config.yaml
head_dim: 64
norm_place: "pre"
qk_norm: true
init: "uniform"
beta2: 0.95
final_lr_fraction: 0.0
Each number is 500 + 25 x the weight over its row's rms, rounded and kept within 0 to 999. Layers, rows and columns count from 0. Numbers have three digits each. The size before them is the row's rms in percent of the matrix's.

# layer 6 MLP down, 224x896, rms 0.169, rows 87-211, columns 784-895
100:521529473457522479467468523506459481508481487520474487530543511493457535470465501472480494502538509501507512509508543525504511519475524482534455528554482497519526479486536503504468516500479493500523501525532512439498501487495488516498505466502537514500496530483484522510493528476466475504526469511476502447508515516460477521499458533528
101:510486505513490472452511473510521506494491506527501499491490568492484517517486493496498532480521507533489509519512509468522496550483491501538476485495491504501526453513457499470485479453445527475467503464487510494504482473465497523494520539491519501502471507533508511507492554513484528480505583512514521477500480513482496516464524498461
101:515491511497525465506477491515519491545454495467493466493510476477540485500517518461524450502492497473494517463549535490499508557492512542494472487478455537502538488520511520443496496510478530480472519503504498471491500479458537516475535531529455490462505497474503502487489532509478519492490488485528514471491493468454523521539514478501
099:472493477464494513494460475523508490511491517516504502492437496527463493496493524474510496522460525522520520487445457546494475537450520521482507513508530536483510502510482471521457528497501490453505508468477447500467468465461493500545465492496490524497526505485505549529505461495505491503453497439416508477530513519523517488491483489472
099:498476487497466517535494520464492491451521491468500488506487501508487483505539462512497547530464537543482497486475458493485522505475521485510480522533492534499483530531526423562486519472525497493523510475530479516507487453531573489513519486481514500479506484538475493464495477505457563541475529476506504491508549522548450469492472508505
101:509471532454512511528516517464509486524479456486506498533523501495492465463502517473513554497460498490492517523478516485492464521528517498476485512487528523504475487531497439478512549553479471507465528544493510482497508514453488487494498500499499461509484553477459515509520519510484509540476478490485495514506468479471501485460460507475
099:511496498485552498498517499490532513503548519503514518499498511491492491455479505483466503558509505499533510496470480471556542457511499495506475528474519506541475512545538491534495520450537480527459518527531491488476521511499514482496490512494495486539545483472468531467494508543514485556554517492497502503451481522524507517496485464462
102:476482481493501524514501546494511471488518493435498517489532480492524504522549470457508482504506478471470500488467514483468557508486517506499501452505504557495491499450485475506508518540461456445492535536497442432527469480489544487493497520490521461472503481511551477495552491525512520500505541478477498503468548495492531490507504467539
100:517514497471524532500485474493507494547496523524490481520510532520483474512518452509469527470509489454508512452503540517460462548561490441513544496450466513513513476484496509509486465538471475557510473517525525498540478506505473466507502491445487467517482514482467499473492537505527464472513512524487510490522518466489482513494496483508
099:504492553480489488519505535488549481517537517494511508463499488518517493508484549491511569498482499451528543467465514484529487528488489460500480523466522469454428533533478477535508480526513508514503512481510529526483512483503500497485531470478474458521519480471472510516463487515466522480532528522495499457509504489507537484503495478533
101:498474467534513493486483530518487510484490475497494473514485500490486491527497467524476451487494521533487470467501480469482478490494522456481527530494476501443485481526507482488443485500519528507482498524515513493450508487483502530465498488500514525535475522477501510501511542482521522498466496527510428478451547517516478474494494482489
096:504465508513485523492458441490524511507542478539502441501508504517520503534476514461514476459490513465473521469474489473501511511494507487503504498474497514472540468464490513479465486528517507562492455489493502528545513520545499505491478519443496463496557504493494563512478511514526527434540525480502474476466537525466473533551497530500
101:504461474523479491498467476506488531535472485489486479488495516507435506541516544461498480517481513476473500525486504506476492519508506483521475522478493522516461482509464477451519527473536560515470520539504532530506480501558526452495464541480524524501525552479480472520446485552465509490523463493536476485542520514480520509494544496519
094:495563520488526471509461466503472525483501540491509503495503519521535525534492516484506504498505510512503435523477490542482519514469531486488490503471474507501501506518484508499515484506531483502508518525500474526547532484498445516500502503458466486529540490497501502499469493512500476519504536483494494512489506527485512498513487513492
099:533512501547503538527528478511497494504517508526513515519487491512503449494487540508449480452490453505463477520458511495489452486495491526506478491464498485494502469496484509505497457531498518460473457470525510477475482518515516481529513538545477470517488476507474514507450528506489547471510501489448518501498502497517502479524517491494
100:507421492477541510468475494470509535530518482466505511488474494462504525509538529475549537507514483482513509475465523456519542510477495540560472442505503497505458465501525511524491494511512528495493508433479540482516507538534497488549486457522516473525477517522489537557498452449505488472487448476516496490490465525487491495507483538523
096:551486517495506537505474510498474513472492489463499511528546470496491491490454540539498522528474485488494452519485473442496524496487471489502557473499494477507484492516508523519519457582517519482483525500500491502479449490523451540524512469500464493514523423481504498498484541497497520509510512474512473473481510483469507489500547527485
101:514485520520542500525519511487492481492470520473480505474535491465461485496507524525531473486506508510453490450482542505502497581483492486542516486518508498504472484493506467494509467448542491470463550465481493509485524479524492512577544521502499515494505512498512511508507512479538566529545495515502483503487497531469511494516512464531
103:504533488485477475530471514493498509503478547468510476514512522564497479483472578510486492489485461480542520492508491508518497532500512553547508489519542521444505478525520500478533512517503462529504505447508469498466483499528529498502538528517481496498476534461524453500545488459533504502457517525482492521479518455482545509489540520459
099:510485526563486528477498451505454511516486494502507517483486530488505503490505489487459506514474498530482489528500525505504537497457546534519475501532479498516464497462499483469515521511518478488527493507482476445529494503437525549485482505439491501465468507472496434480516529548512512486503520475502465501502516469519513463523465513473
105:513470487498495486516479463486471492428505490528490528519534517525475480528463505452506510524494485525475513537489488516491536519484489499511510508508517494496484510475443481499520524487468495513519520491526515475510448483492471438537479518502515494480484480525497498488529510471514493486539523453481497486537541521520511499504501478484
100:512529475482519485522466481486498483488495515456469537534498486481520522484518511478498505524499525523498526512447540516547524473508485490506497499527497507472510512532481522479499540476542507482500529500463455450525557497477479532503499510492489516513566540471465458469515517515510494511522506524494520473466469514453492515468468517548
097:495529514477486447488497478510485530512483507497495499479501542494513510509516518538514504481511467474570485511470476510472539501440536505553498509505486452515520544480523495466492520470508541514511505527475513517536545494549476529501490474505507478500496483479524529546467499513487486547492523514506534497486491481521513490469498473508
095:492544495516493492494491510508475463489524525485492496540451509517550536497505521512483481484509529494513535488505528505457449528456520481529462526488508454520490494505504511517479505484471490500514482473493537468478470459511475482527442496496509500477481523512473499549506504436498517421513526473488468479518583481514523502483494516500
100:486468523489490494493506484526504467530490446479465457513491488511471479480518495528541534505447510529491497495500446465506519477484481428499444512500505552499539483495532478474492504520518481494476485515503514519525530505492499512516508520494485499473485495535506501496493488470484477507496516484519471549519497514523525519552517536531
102:497441502482486504541477496509529473483504504532532501462516463486502511492519496548498530499486469492482500482466550520526544514476542497503511504521535542515488485502511489503470499503484492450514515510480497489505492554506505553511522468511480481530527494523531489451430488509510493505519459530498510480511482509483522496555502493504
098:565521510506476479497451528522480506493502483473467479463444476500457509481473490503494490513498482474483497491490478546481505475500506537465479492483480450462488524513514487507535492481489507537489477505504448508483467518484469523488482488487514474502538492478461494472481521468506465473534539506543524520466489493491499493510492478464
099:507531534518475507512552496473493483479470475485477497470507511510533451531516449519524520456488497479540454475516576468518487511529534516485525498495498457478512514463483515501541507518490501506489501517470462488491445516547513510478472517454464453554550562516506455529490496508492522456471533515508518548559457547491493463534495511510
109:520479427504558536523469531501486517502517510489458520486495507488448489521517514481476465538569528527500479520512514551499482472560515510485499488505521506531485528518503513506490512476476542466478489540492452460454546501483516529526505480550536507502463483534463521501537478492490462510490495533519515520529538531535493485506518488472
097:501517518529503481524487512486486526458486503499545509462511486517476503459473527448474498483519504513449490512490503494478520458503498505518480495448505485440491503466488484529468520495502511474534521488522513481495543527484514498504487531493481524542519485473462525418481498476476490481520495541506485496560502509427485539528489494519
104:491534470485503477534463514462481446506507489535528507464485481477430506505511489515471529481465460493518512508525511483494503494481459507489450473467519510430527477498516521499461518543492510482545494505505512499493502490473460483492503496524497519589503485501482504510511494519500498488516544467553510494505479431487484514554518465482
104:532486451550518449571513497486495484510480519549521496500486516493495516466536526491500511528497535524489503495507522493448520498517502480503468500487536489470478496497528508538524491505506480515527491490489510510493489518493535464523485503517513483543497444481508536519489513463521490533518491448569500460507491464474538506480483512497
105:508520499491513535439506524498516487506506480470461495512512496561516526497516513507478444479485501510522475489463506541481528526501524510520522503486514499487490506502454539524481532506537504490438516482500482498534532480503530518531486492465515500496460450511511502504501534483540510476503503516495523483476511526530496465498538517516
096:496518529511523504525468505513542458505483471514523540525516443503494502461498456462505494491470502485490497495510511479497533495490437538493496502530473547497501453531508508492494469471528492481461527515516496521500481483478515505450485534482493439514525510502482503490501541463514511527486502517565503482486524524515459489481485470477
099:571517466502435538495557463523492500466490449508458493498506547477540509467473471520558476436508505493530490523481500529459499536496490525488517531491523513508512464496463513462523493526500529474485523439496545497531478510496516516516465521510517502500483529517525512525469508505549524473477506508509492558550478506508538507470497504525
103:433457520496510470518485516532499513437495474534511481499512487523471518487442470492466461503526521517485525495440471506524479531477494471508457496500457455503528530515486526508512502498501497504479514516501518493498543476457479476517489478469493484483499541515512521459512506441487504565505494522518496516478502528464521504517520494479
106:527524504481508486495493570512479496484502472521505492540496514493457488534480481506502480530538487531532474459483498506505476511503529505487474534508496479466506535469520501529464500481479517495499496462511488537499476501481515491466508488492496478484489542496496502459521520526547495496496516521482472548482508577513479514508499480518
101:474553472511488527504514503525514472544522513519503537481500509483509499477526483486474531486549504492500507505560470482466478529501523517518485478505493469492515517479534514479530467541482483545538480479486551523533531509567509493538516496434526502508512457484503522517487509490496512484484497519546504476504511481509484529498474481459
101:483494548492473463536520471546486492479484468532495495510458490517455504501516438467491457544478504507480507561494491494504515518535462491466448497545504507504442525531486516492534495500536463505459480534494490505513517514487488499443524491475491509492507579499447502485560465494472498485522537499523512519515494481530508501562501461465
097:486483519508477489469489556467535494531544507553494496496520471457507483475512455497482501533501507456504524460471502516521541540500485448500498504506450516473483484501508510509471460462505450513453522471486479518498535484511516567510492510485514476509547513498520485524449517486489505483468463515512526493484495535475509480493472530515
102:528493525506481511485460502544501488559511507526509499468496473503470495508493503548484524495509511512501523515501506535479478549475463530509483512538480493482479500477500500506515486487508519517519466533514452514511518473455518507550520460492530478499475456514494491477519496516465487534469498533476494522476497476521502482480499531522
104:513520485504444531502465523549467512484549510479510474504491480496492520515496458500477534510493500513469532455503525486502492546493524499493497531522501506477533507524499494546542514518518457454491504477503472524534534437504550516457484524488526515510506501473492504508547506496503518537524514510496533521511518493512517553521497459541
096:474565522516502518515499513522507512520478508492497458489510535526454486545472524498501584454522514482538488490449547517485505486482485505549480497509496517496500497451491543515542495508524468460508477532446557491472503530488467443487520491502560541510513503516514539499496484485513546499484502513514513504485518484483548475494523479481
101:570468527525510498495501535498481484481518482507504466503492545481494523512500518522467525579498487506532466469492484493489480546526515508508493502485487474499533516511499451471506465474499538516495513497507525515503571545525480465501467478533507497494489574484482494497521513453487532504544524462476490520501511498486455455515495516524
101:482490500507516497495548512544507502475518471512546504520465489500462480502453451489474480541493491508465485497474487538499519479443494505486477501527495497506496547535507470535471518492509458498514537518467562532481458498536466495497528504503492503483520496503511507546521511499497486500486519478474510508529462476462486527552491495520
100:491498499462483493468504450499512483521544521504488473523513492550497495493469480495488509468485487501501511508516501524530491534508486536493519481455487511471522507479457519484505491461476509490496496477489511498482504506517515528465471540494473521497490474465522516498470501495498520499472497521504493508506511473531457500508532523473
104:514428487472485472510515493516512514541505477519477501474513496512464483542517462522520485539519470519514484474510516502517578510483509520500528494501497483519508543501534487518492534492489509520514496495507506501477495426505531488545466483484512482560496473505494490489471513480554516516477483515477513531480490463498461525515518515519
103:490467514529513483514497480489511466527498494552511482472496435528530523502500520499509506533516482524445531459533473494510467533521491525467488518492496508491487509539512520489531490459512495470469481549477498500491462487525497534489539512487512455509525472503503529456524524510508481560543483512490488520468514519484533502536509480542
102:485495543515452477477521531502513522506508473514503486488506512518482515541476493439489506491484478469491519473501514511499480550513503469504522493464492469563503539447490557508485496521494479498524503519488522481512504522521468458513488510496526516473531460502533507500468505501547479517489489506540521478546508497482479516442483468478
098:511497512502507472487513502511487494517560542507445501471497519569543489500479516485498540488463487467493521492473500533517482515504515539492512468464503494507495505499499484511503497477477449491477476517506545513496561475518491512510475502472515510492495480514503494488534484474493488542545526500505536507469540495499512497525495498521
098:502470512488525479544494503516499492523493532491518483502474448566475516521499488464483508514505554500512494469484495522495497466483485476491518493470490540492493481499506500460502528461492509498517518515489532497513498489449509486493502459486507504496503513494519535451479520487498498528472562484481470512571473510497479468497517513517
102:514499513496511476491493564501511481477477495485477483480489505515505491437545457509508469533482455538528507507530513486502509511511478528526499489506487484545509521522470566523514517510441483523529482530498528472449488525444543495521473508510510532500502491517464526534542511499497544494506495545506508524503492553478488516483489474512
095:462503506499523489508518491540508495464517504517565512496458490522530493455470469470523464478522480508516500433519457480470507515508495517521467461492494520472478529494494496509512502526500513511520448545489512477519506489496496525481522482495458511498539533493501517497467525460491464543557524524499503510530527478486517536487494479504
103:532499495503493489569517476536486485493492454518510512463460474452516537545510500461494517496502496501478487515508522517503520476474503538537494534449537519505494516495508508486520503472528515465468554523461485520488507536501478519460526505458508491535499512480496478527499500489498534515527469502523474503487486528478480531513484518495
102:467513503486459471511490491530504532466512497498472534539496501510471518521463506481492496513489520547517501510508473503527488518521489470481524531496484469529534518494530475509500542462474514503554514469529526496475483507522535479525530536478446488481478461487509489496496508485515488507486488477496444500520494504564472494436522458512
104:469507493548491496520488462445500484538477437488486475499510542540454513495574444471468500537511487508500485481532506527472501515511450500501465528490503495501466471464492512469528447501489517539456493491503514471503486444453493496470505474483509508537517431513550523560481507484494522497495470466500502499466478489486492497502510494467
102:551534519484504534464500497491503517492500487507499513482448540484517445526551492488519497514492513445513511538518508474470485493477484496480497463479498506515472517524485529474455517500467497524507522484507504435490496526482522458488444508472498497471492536566457471497514492544575465523495520456526539440434519533476507514531501516544
102:518499503528519490485503480493450489478481512538523525498523487458475457541506518534508492489503473514476517505491491482488505512509491517480473477518499512504481435495494494506496495516499532480527506467500518536479476486497444493534486492530481497515568466485481503542493452499486487474489465478462479486527484483505462520482489472470
100:461465488483505544499503482575513518448466496543466517510515543514467481540476507488480477489479527493519489562481494514499512491528492513491504520537524573549482514477499462488486469614479521520546490521477487493529496425521475518526485509512505538549472500509514451517447516490492485479518543504542491521463496542526521481473478526502
097:479540506473507499487539537475518526518536539521551488493572522528497510483555497451488511461476509496485502513522515515515471506500534543503494495532512458512506499509501438526505456491521489537510497483505489461506516534451488453519486521511485450500490485492467491438510518444522484481522473489474516515485499529534495490515490482524
100:478497492509433509507512485536467497521492483457489513540473498420477481513515487475483481539485516531522510560461497497493522461481470512455526523521487510468503487510504508441530548509513465480515507510479541513481517505464517492478507469509473522512477523490492495509441442520464476499516475485499495531481490488483526478453460481473
102:492474514517489459517509482450496557505517510472514497457490529484483448487507485514527510476477553510508517513536515471491510482527446523473507503518499487499495515482480498490521468505532515517448520475494532499509537524522527520474467498449505493502483502535501511517476455544493513433520497488517525528476537497497552520503489491469
104:541496493539433497472479498495505479521483534497505517552529497483506491507518526468509445467499515505493486507519495515491499522508485492503479506508510466487494465507505533488490514481480547529445470481457501527516490536539518533467494492465541481451501493497488462546527512514503518433500473501550479472519468542498466498518503475499
098:495467472471507527491515495513528479497530546489505482531522437512482544491467507523499508487492544477506457487501487513520473510509529491503505563487518488525520502526471549456541495479441479498477483505490533524449480499507479470459529478524512500481542487534505489483539539523498515504482460508548477490560453495502532533515502518510
100:516483501469510490485522511534505510502531491477513495560543510553447491521502478489487485453509526518474511520471474481519493489474526502465512507467532528496502487513486511497478521522492526468475487436481497502539595518519515511495478556513521490474453506520491511519481544472469469490493478502534486490488490525528487504474500483511
104:500471488527525492492491489517499511547510477560492491516486485499446466504501479522497480514471490504515492470499520498483549497510454454441507492461502443483516455522513532462486479505510487487538514532470511497444451511538480470483517513488459532476484494507473496513474509533533513481523483474506457497517485474496487478470471463498
099:487504519505497526488496506489515463495481477479486526498465468466516475462514486514511484464503497474473471546506468499484506509522479498465516497536502557522444492517508513497507517495556515496503503491491487475466479532532502554503533476524481471529479472504512525465465521567505480510504470528512496475473533510525527475525498506490
099:472491528499466465471527499509529510521481494489501477519479472522486476469518513524504496517489486566495484490482474510501509506528498480505480516508497500527526495517503469481479498528491558530506535508460535521489496523481484534514489493484502519480484455535463513495515523536542532514511540498546487467504517475488508511490475470497
098:488484526505509506496475469477549497516486471589495485560506490500456491548537512481514478533511484490493556523513506505512513551491512491506534514498515482476477503500489509470482493563490465458484483470500436521523502462524479496510481538491498471502499498478513489496440533502494528483456519479475497529496507516472498515498505483509
099:484536470470507488540488523510504504492533522506509531539501511497481475458514517495538467464498498501505495480517487506545461516497528537514501479523489492487471513512494459504490413549506503483495489468541497526439468505488478527462476514403514547510472453543555489475476522516504555530499499496496487515526521530505547508495557476471
099:507513501489508528527524499479520499488479530521513493495518513475465520565513488526486499507498482471499502523473486486470514473487475477495511456476518509469488461461476507490527533545468533492511466477473507506499511465464490486489519503473495502508514494523535495510468514470486524451487522457506511513532525472449462492485486509531
099:463510498508504510522486509494509459519523505467473509485505501465464498532503505514522485506528492532530486509494519498456462506471499436524530483525523476494501509474488533498510503462499539597525496463520458509502515484519529496509477520470517486495483499539510501475491480467494522493505510474523500497516524463532513512481505494520
101:505519523483507520521440523545508494502519477475495524485535497519465473432471508465519490536532499517502536464489435516475479492495489534446510463500501536475493520492523472546505501450463503531493517514503476496515510507513520528505509528523471503460512504478475481488502505471491494526481508511519506448489466527571476484530523502479
099:507524475516472501551531469446551520527460456471464511461532512462495538543502497505510519480506525487514458523487529509523553518488497507522517494555507460515515446487491523480491539509498507516504532517519527494509529462491503487484526511471467420486474528458490487503515507513485474471509556496486515463517524540450496477523479487492
098:461505497498480494505517493483518495529492504527458510525487467473534468489490529463493479514519495525490470521523533493496511519524499475500505510488458499514496477506457509491514492458477502489514499479496524499528518559510486479525460562492456473490494477481503472443513543458507501477523477521497473519539492524487471498518474502490
101:485473491463509502506508503534535511545540544505504541497511489519482451481471500513508505513491504491496493531496490507510467548469492557458531490506530455501496472529497551466505512524525565475528494457469497480489483507507511453513558489519476505485442481449509555541483499499503470479479489518497498555501489458482535531483514511463
101:503489490497503493525491550518522516492478514438497509516484524482474518505517523496526479545511520522540494467518501507467552491477493513542497507525512428468484522494511468518476557461465502490485500510517508506492495484502515499532470491508486454543500512441479496515503504521501564540510498475459512465481554506532465502527475516511
104:433505483472462485493486509532498492509492497514524506495477476564520512507485535552477557495483492513475524516470472523534520502487510508502526500548529513490483473447498473500512479522500516480460514481513556470498506458463480534515477529484464444532504523484483570517497495488432488516529471481443523495520502536485490506517489497550
100:505565511500554481517470511522541496479507518539539473497489489504490511489496478508539481516519492490500495475482521491516500464489515522542510475556490493532467537480518509502524469508462520476490495538504517512503534522510526530452507555461481506526516532528477494505490506520530545524479478514483503484489508525527468473481502500529
102:504530480535518504495495500561518497475491497492486499496541508488502544469456492493462494487515520503504542498512550524459448502475503497543508463492528524471510505518498466507489513473488498478466534494538474472483520464490493546535522472537481485502491484474490510532484518458479510500473529504514459500502500455499505500524519520493
102:487525499510495513490475475510502484492481505501501506486524513471499523512499502512519476499478527492478504525489482484525582511504450497530534510532512545519489539515507475514527531500463457477515516483512508505480506477439463473463543456503471530515478545505519502479466462481542484565507486511505521481527501492469521533490517465487
094:498534483507499459464522537486508492486514528516498510494487489449479474512500484496511517474517491514546482513538504511497467479470485492525502482497469471482477506485523484473513526486487566541505491501486499526492528468508507525495476488500482474500466472488475509520516478488532548552515497492510511503486494441459497479481482482487
099:494505508498506509508495456507473498527514531513443483563507463456474492502516445476491468501501518488472522534548468494481494506480478532463459480516510513531491489545525521492496502494545503523532480449463493537536515475488550490504517541470457519462494510460488497518473480457527483516448485501502494484454498518480495477471517511476
100:498507494492489486476498533504506540504475500495474463454511476473524525461505467510469549577498510544486506501455497515513486477502549502500489510537503475519560531536452487495478521466500516537509471527531497533514497521507489528548457512479545526517497521504511495458479490513503463512430502527503518446521574489508497543503537517506
095:524500490490529541545507493504552500487502517531512528514546469515442517437478461546484533502477514491520491514479537512503527463545491513447535498522520491515490483465498529473487511503513482500477470470547470466546499474509498508578513514521536464496534482490513518485469512498500508489462474548511492538551470490497498526470498490506
097:541519508508547503494513477501496522489484505545515480463520521522506571472495523496525499510485540436532496541533479521503535532502504488516481483528495460509519539505527491515491508449472492516542495498507533528531484536503481493508498476499512483466490514520473459489490497483489500480534502558483520520520486501482486468504503518528
098:489471485548476495518511471449507466515512528474528519500459515493505481435490512523477491495458490470515495468464503485497487518548514453530509486483461460481512506526517491471490559474529513521509548511501498491471507520479477515488490523475494497497553517488488479474522532453480506521504516473505504490494517518492503505531485487472
103:510551485466499479520501516539533503483510516486469497460506541492504515460527483497507484473534483510496520489471491465481492518533493510493529508493527504499478536499522489492468495495517497518524515489525491477512480487490510488500504493545450451521528517465520486495501520474498489550539484473591533501543509494507514471533468495480
096:499505413457477481544501487501505457445478493502496516496529487475474521517437494499475511516500508561477527489510466509510499508499479516515486487488497548510491479489482504530464522508509522484467488463493521487484511473495513538485457518528501490515484480458511504504498534498531529513484470506518498513515520506500537512525479496515
103:492483488491500534500526496494512495470467503487479448500515512532449486512487473508517480495531508519521487501515496472524511463469509491513543544479512499509475462508535501476511496503463488518511514510495476542512491500506471514533498476464503475520494478489569490501498533513491509512497445532507498482496476465535497517540548521519
095:490518489513511525520487499548469511503501512548506488512486484454513496484500495483450488488482481496471492512490486483527477498509494560435569504510531479485511482509538461477486510437508478524491505549514519514546524558501551519528526529510503511448481514534477530471507489506497500469517529543565531508492510489499469469499501532512
100:497534447481543545551495499497504509501471474482453498469542532544487460423473479504490499502488497485540510466504521576492496479508490493519482545488486464543498485498568537523552529487462549509494514499536484477507479485519493534489509504491551538479434494512482505470540540511521545454482495522491434477515508522491463513538539505518
102:527546506476544514528519488463520509481486461495528507574518485536519516512502553491505522526515504463502450507501535497486499502501464500510484524525465475504499515481542508458506510515520462506492494510516514537485482520471530518503512487526504548497491502552501529490555505463482528512512459541521491471464480530501496512465502512499
097:473496499490529526499514495501499547476523523511508494521537474543467546499497475483542537530495492498489523487521480466506507518492534506502469480513524445488507527468529538497473503510523499477505504507495496534490474502520513530520491505497473523495496519510487480533488536491530489500485530504465493500494503493484463481531480484500
101:467499496472513490461521509477494504489502498494559517493510505477475507473460474501493511495511501491470519507527443523529534492455478472483428456478495484484453517518487461480503460460472481579513467519504506503496555512490493478511520508499504520421475519494486522520511449462504487494541539483496498524496503501509514544486505492498
096:565514526494467504462513525517517508474531507520498503507436444487473532527489515525526549530453499501489508483497448530524515524491489524490492506525480476493527483452496447475534523469508540462503483456499582507526499493504512455523503495537477478537543510467483506481513513542527484473498488491478508480528489481511522467497494541500
100:495539496498487528530490478490515529462496519514483506493473516504492494511466497475507511524464533495520531518491457482500459508506531526513467516510491474516520477469522449537498541530556525495539491466517498543469503477541476487540535519511513510507492501493482497503493514464510506504499485513477495505512516512557532492481496508520
102:501521494501470499531503564529506519499467467497499523513491498483485503522472491468513449532448448519527490484528468491481527502525553472529512540503506549511527478510497504526495519468470539500503493446475483471503507530446514492457482510553493460524448521515488526493495484478516497497493495538498528509470488486456471479486516493486
099:501511491513466503505502504488564462531515486515495482513487539497513449496518491433506528483498523488486482498543496485490503529514522494503546507522485457507474512481482527484512519468529513480447475531493469530509516488516514510496471508528479524535511493534560472488461502499541490493578474530511526534478491493463469489492468465464
099:516517521514500523523520469520500504483491493530476507491497532511468482530491517531495483520502518491483513530508509497527486523419530532536507529498519531517474505499461499438536504505490466511490496541521509503501528532474538525512503495483509528514538506512488531550478485496531508515539466500498495479512489500459506440514477453522
099:520485512475531516474488496450508519504483492467517500465438531486495515515497507421500453516467480522472527488485495516498469523504495495499460496473494538516446456495478505512479558477493511457495528510487479480539479491476471473500499548490490516477514533489513502476521465498496485482470519487480459507530500480446542477497518513519
097:510492507534468491476506527522465482528525511495551511469486496487520493475564502480519512498508532511512512495496537517497518457557530541506463491476513466525551519494523513534480466454474496474516496457468482505550554488492507521508523513522495521470486492501509492554474495545525505452463496522432533501509502474462467518477512533496
101:479465519516496507527505500488517512501476457497495485449545510445493513498524479452491478488493512512460513515487490435476496547501464497492473509488506513523475533520491507505472481522515490522498504513487504475486501496458487502513552485572453471528519498494514482541490484483509536458470464529493452506524485480465503469513438476446
102:486494474476502489527514529490501477501507465450476473532470539540489522476531495517498476507505503516507522500496463489500475525495513514486549497497522489512503515486484512532485503505502505492479502500567540528503498503507491471462456509478488503506495499514478525466529519491478509519447504534524526501516518490528502541472509513456
103:476500499489503497482490466534526448476507494479503476513510512510489468445514456480490528556509478513470504503481503499520467472529470514474489519516508504516478498513489496498524510581513508533507532484511554481474515503518525516498483485497484507474496516502531509461497482505440507479499545510484493493544516520531485542462512505476
107:468532488543481458445490535495491488506508481505527513515473492479469518551511457507500549519485471493468503482530543499508502484476481534528458492544494521478505465475482514481498506469487500487510517475444540470502535527458506519511502533455512503500500536534493516493436521497501483464507489491512513517508492481485512495542503452478
100:551492492507478530471527547497528465489507486537521490455543510507489522466498496499502484452517491491527473476529485489497522467508529479467515529458478527480510481520492508488479497522452534477475493491509549500500543497477477454487489490512469527479444488524527481513491548549500579509501485506520527504510560506515533515542535517479
105:497484474472519514528514518537461515517502497543454452450509473498514512466473542555500516454490479484480473494518505494500493537443518530550519443459519486420544495495516517503506473480514493470517440459535480499492480521501462456511475471511530479475516497516493503482478506464553498507535477512475585499460492541512486447471495486462
099:454493504482536510497490501538531488505487536501537496570519479548502498524519505533516563470501499518469532542541471496476480503516488500465511520463510479488462470519491506504466477519481538519566499534499496514504486498473536468530530534541438474487496500494509502540519502529513506420493462466540504517511473464508488525483539493489
096:526527500499517529490500468494514542477494518503519500578475496492525492517486549502502526515505525437469508476501499510496516520492497473529515489478501476505469486547502483502466489533501465513459479489499485478486490517523499471524482467495466543511460543503469517525459476542529488505511498527464517497509507488473502497498521463498
100:525538505471469539496529505524531509520515528520486474568473536496487452486472506484534465523555503491521496474532517545517491504485520498465478492502511471495460480505498509482510563510476522465479490491501513468516505467464495424513505515500495489451502464498477548508485505488549506506504507472495525518470526554471467517467539533471
093:462494507447470494513495482501480485495555531478560451485526522456480512538489494440495460487484528534514544460523504499521491462541503472529478511484536422527517516496490504506514488522510472520526488521480532490488506462495511462479533504497442493525542499499510509525518515497464488476482486509549470499468476503500556483505451498510
101:526461488491489508509517530517528503545520558557492470537477503511495487484475529499523510501497520527520516490452467537526499499492514507468471508483488516503490479531538517510516466476516539520529490498471495547469539485472466520487503501511512540453544529482487533480499496466493484485487564473488492497514446547519455536498518472527
103:524555524490526518503551501526474460508523468481525519541506487465510510529522527547510506506501511514521523477519443498490480469415535509499460491492506488467486506519520478484512523532503474484508470471493507554495492460518490509501512480476496504487479457504490561462466483523485522551512471479475513455498510484490514483489524475471
096:529481524502501485477485475460462506503483503482503478501532499495469475469522526460488550486504481485512532470517516504534499475464466501494460514490521508509499482564528514475515462505503481539495472510500465453515457476504448515513485524549509493519498519494514487531488545504475499489515486461518493561458473492489512490554503461515
096:525510476471496494469536461483499478518475502511549536493518472512518470489511467528513480507488454509503474501468472460496513523454514509513490488507501505521463535493534486512521520494517464515548467489504493506488510494508488515519519506526522514484531512531493497449541526548499487518504460482491492493533501533521532507509517472477
099:422566508472508497521494468460518480466508517541496486487506510471563527512512507530477478515478486486475484492480496459502483491516482496514506502480468517501534517483461526528525481500475488541524514496491493487489456461509469470462507519530460477525541477500513502489492559481506494455525489529500521475549527497534508450487516512497
099:463492511534517533496485545507494531501437510483486494505522523528518489539501529536541468519499512506455499470495553534475542491527476504464497501520515462479507487487517505495520548476509508485520478538524496473498461490531505493463520527482472487525471541534471530493527531477498502511477495465482490473468488522492477462525514524452
106:464534519517463519470520455514510510498486484514527527496495511495463472506561513467511509474512467496519500454533540497536491554508493464521485503532457463464519498503494510529518477501468507564479531476534563509492487479525491501473503529490530500532501479495510573510508518498523525482489475485489514543525501480531494456486523494489
099:519539526479512494505474514512491493473530502482475515468502460488491547445485470497499477531517528501514501477477508531516524488524500523485484500534526472525472446528535514530481504488488452511490490534510499488492518485465511539512559513512504492500493552511497521466499457467474517483508478548509494534452512531490516514490504509514
104:510563500508472532503513446488489512490535522517466471505506535512439516498487503503512514503549523505467452469501520504517479497515445523480500535470533470452537526477509531512523515476507523487484508475482520476518496495458507490472494520531548512442513522542538519508508518451500545487514520525546512521560465524499495537482514524462
105:514520485512503518480512491522430485478534487520514497519500513446506474526467477474473514500503487491514524558477533477495512522495458477489487482455496440508458461495481501505507480511449476499596517474498527470526481464487516450529481507510491506525511472468491507469495484524485468507509511504489477507573491513515504507512534480520
100:506489483467526460463510480493492480555530510493515517482490506486488503496484477516487532486467548519516522482511517480545510506523501488469521494481525566504514496508497461455528464504520475497491487499497527551528546453476516496527464541456467541514526517468555473525457487460456459458507514457478468514501528488503523516489489474480
100:526457518542476526491528492502486486505481513509522512470501455490510511475543514496472474471540488467516490464452480519488550501508493497519544489470507572496535504466521565513497523494539512548494521505498544488500489528527503512550507480533515557488462517511509508480437493519518488525508515504528497494531468484487437483447499512475
100:508515493500528495467475492484494520518539488487494478547463496498484502482495540538512457500500506528495499527524460493501491511503473462481500466473511580520534504512502490473476491496513498503490471529476499499543559534525498492529506497508502514474503502518518518487526495492539511533488508528508491495525468565498527484503512521474